{
  "head_dim": 64,
  "intermediate_size": 448,
  "vocab_size": 2048,
  "hidden_act": "geglu",
  "lr_head": 0.00621,
  "decay_fraction": 1.0,
  "doc_mask": true
}
Each number is 500 + 25 x the weight over its row's rms, rounded and kept within 0 to 999. Layers, rows and columns count from 0. Numbers have three digits each. The size before them is the row's rms in percent of the matrix's.

# layer 7 MLP gate, 448x160, rms 0.2, rows 81-148, columns 80-119
103:546536465493512480444513512455491479501475504495462470480538552496513468495501529476530487524481501516512484494441497509
104:451463540518506460520515560451522509493502511486468492528506468483505501461468506537474551542481502570510480525477478547
099:491476429549445509491538489492504446473508502530516537496546462491460485550506505488448484528524513489501456475511505481
099:505531471457486497504501511487495531511537494558513500526522491499526531423533511488508489436504532494465523490484491482
095:463507490497503506501528477511518512504491482526515496524493515505495529530484515512533505539490499553556499515504529487
103:531501525496471497510476543490500477545491503500526513502502462488446473553441493520479509518488528476467480445533520525
101:445518484520506518558450506494510496488553477489487466481494513483444510491511533503486493514486498457535524480564472562
095:480535469519517526503507478478520501499487509513524529496500483517486518493512538481519458540524514478499440462512541471
096:476504513476473492525566487470515525496512523531509541502543461483517501527494454486499518504474505519534506507485544492
094:453509541491498505453518528504501491510519485487513481465462467506533520489497529491482569443495498517503510484478500500
097:544458478451500480510466547474541509498542490459532511489570504504494447513498508491476546454495499510518465525522462487
098:519495507539475481470509530528515520480513518497445549511511480516485485534510469489476508486530572493487487458474510533
105:472500545489476494459480494474521504517523488498488496497474466491497483474521499471465502471551493480525508482469476511
101:537531482495567466534500477519525485483472493481563469537463501506507471504507503522531489539499494526518481493491534472
107:475480493491530538459473521515492502533482512503522493495505473489478486522532496447465510494465471419551484462534532477
097:508503492514490498453492553480494478502446508496517474491514480460487519533478479500516481533501442481480491476529492520
102:485528494488485508497508544507465492493521515489497478483529515520510498526524525471494543526500482507469515511500472531
101:483507519485477527468475470538466492459514479488505518519493494509527531471524479466476472465473493528470524495452479476
097:481526510473536490508511558514504478486535552480479488497495481510491576492474499491502496512527486498457547483502486486
102:510514502531498510518487532515527535523501494533477446503544474516514464533520553515509503506494501491493490499451510519
092:451458513502558484482483471486487515448489486533544498492480525485486514479534498484516493452503485506497502465475467520
098:470517438497491495513491494513500454480501485515507484508540473537548494506516521468505505478503459486520489489520493538
102:509495484502456499533538522493472443493486500535472504472465452504530482450518521485528475502514539476489496516499492494
097:506491486523527500485454538491531476473514513470483502499516455487499511520453542462489457476520518503469506458465465472
100:474498488486438526488537501492518499535505511557565489538495494485447512495493457527492511495489500494477497511495497487
108:495521521553459504486519555446482522489512529524519499468494497497522552531503502513503496492505516515493544480531530474
102:502486484528440503482487518464488427476500432508515505522479565501504531496489480493485534509466505508474489487510505497
099:475513462514493525495477477480548509494516524472440474470481522528483531516468507475552503536513495546511472498515438493
097:501472502496519503529543475527514469499543474520488429528511506518546521513482516500526457496507449456500485517485515490
099:473528522484531508447515493479539505464454494486516515485480477493506464526446503443540508439534513519535486524509502529
095:530493509508466526484482517510524499545464495478542506519533486518510464506549456488520533489480522470479481453471481492
106:512527506530504503495510532515482496507459504512515497489475492558571502441475455511508469493543516492484491558473468496
102:532515497483510475463474515475482522475527519500520536491453539528483531507480533485562551522524489513489474510503469509
109:514474501493544510470500462466447467432486495558464510473494552475505527526506498514495515521492499520509519485468571513
098:486479536519501525488515549493490488505478511508547533517519474504527511480520490510484448545498506479498494479500479519
099:488533514482501454526458478508476508480499521487437486509493516519525504508527460511506519548471469507520519540505555512
105:518541466488497531532512442498551496515450529484490491531467504496488492513483486472530499479500486493513511457462586490
105:511452494535488478522557500492497471495492504493455520472502507500493486509504542477448491507491459495490492460482481477
098:495534515519474540535498542490519525517530508505484456476504513534503512498544477464496512486491478512435521450529516455
096:488498445492439501504463483513447481484504539491530510519483471533512504544561476504544514498502528499458483464509487526
099:486498475509471527511507519531483535473466528547508489523477522465491510529504509488492544467537499477510540514494517513
103:481527485445518485476510532477490515473454544509540477514449488491476512498473498503508516498472519524468508512544488471
103:485506506541501507486501516508491530495482496477482489532544490530474513468521470454483493525455544456542462489490495506
101:509521481491496522496472526493507456477497480498522530485489516509461461514459449479485505498522495516486523520458499540
109:507483490500496504554515541525468504484526462497490468477500473491496506486506479483470482466490446528501504566483523498
095:483506494493504499509545508524469495488472495506531479480496493475500503523478498466471465480520501529502478471524447528
108:479497462549514493483469482514467510504508516523504458487458507482508556495520484539482483483476471536517542473467464496
102:487496467551457504510512480519487492502463548524474515484489475498524464511465512479514466489481451501548530503509520487
093:481511525466530469523492514477495480477481469509481502463526509529494498507515507483506481503555481465502524517527466526
091:474503476458513521491548466464428508534528497478503476494469506529504491496501482465499530524549527509528534525470502516
110:451501452520510506511480508499508479506471504484479497453508493482479488515460509477504502503492531502545487494493513543
108:513523477463517538497492528499508460533489506500511473442496501476470483429517547501444474501493489499497499459490552526
098:501538527525540507525518490471499538527491508488484497527474504507463498473494512508477491476476519539508496525506481523
103:509491470514497493497444489503486497519478518555458525490487502480551474466468520471471520507508507491478484475478469528
098:466519481463532490510475490511557498510512547446467516504499473466501446501483481486497530449503476498515526551496510437
101:492496490526479481517465480514512502479482464513532492458517461524508519467504525520485463473497503540488524504507512457
098:512518438499516513491474466506505515526526457527529486464526532529479488458509458485496499481490452498498483513430509513
096:492498492448502528541481513503519531529548477497534506504505459508511531474510497478448533518500494464468499507467493522
097:509495481520492486486489484493506534516489489540498458534531530540459543523529551517472479483511520493538534527508496481
098:506530497481554492482474517500505521488495527466550502524494447457493493517531457454500498525481498494455513502511507505
103:503477496485501504461493553486460494514482473461543482505496473501466470551503473475527444469481515488498512493520444531
098:506505544527505521504476506496461440468498525557520468493507507500491541494479488521483525520511474486518469493482534479
101:463515492534508503470477508462509547482460489556508500522515501524463549541516530482485547518493493494521515445499522519
107:528488485488484494495457522539501471499487478490504500473470514505465532510480514530519502517477479468489494493462531443
099:509532528483519479534499515495537514514495513526527554580481467505521509521510472499463511524510505489498481487513507462
101:494534544530487521515502470522514509482492498461520496470507484451473522475484481467475533544486511482496447479511505503
097:485493482498431496494496510491508484540534475499461502487469515486517511510488488488470501489476438503508507460532561505
104:529513501487479489510544489562495490487516482532474464554534547484512499485486465515523490467459498475503526525534471488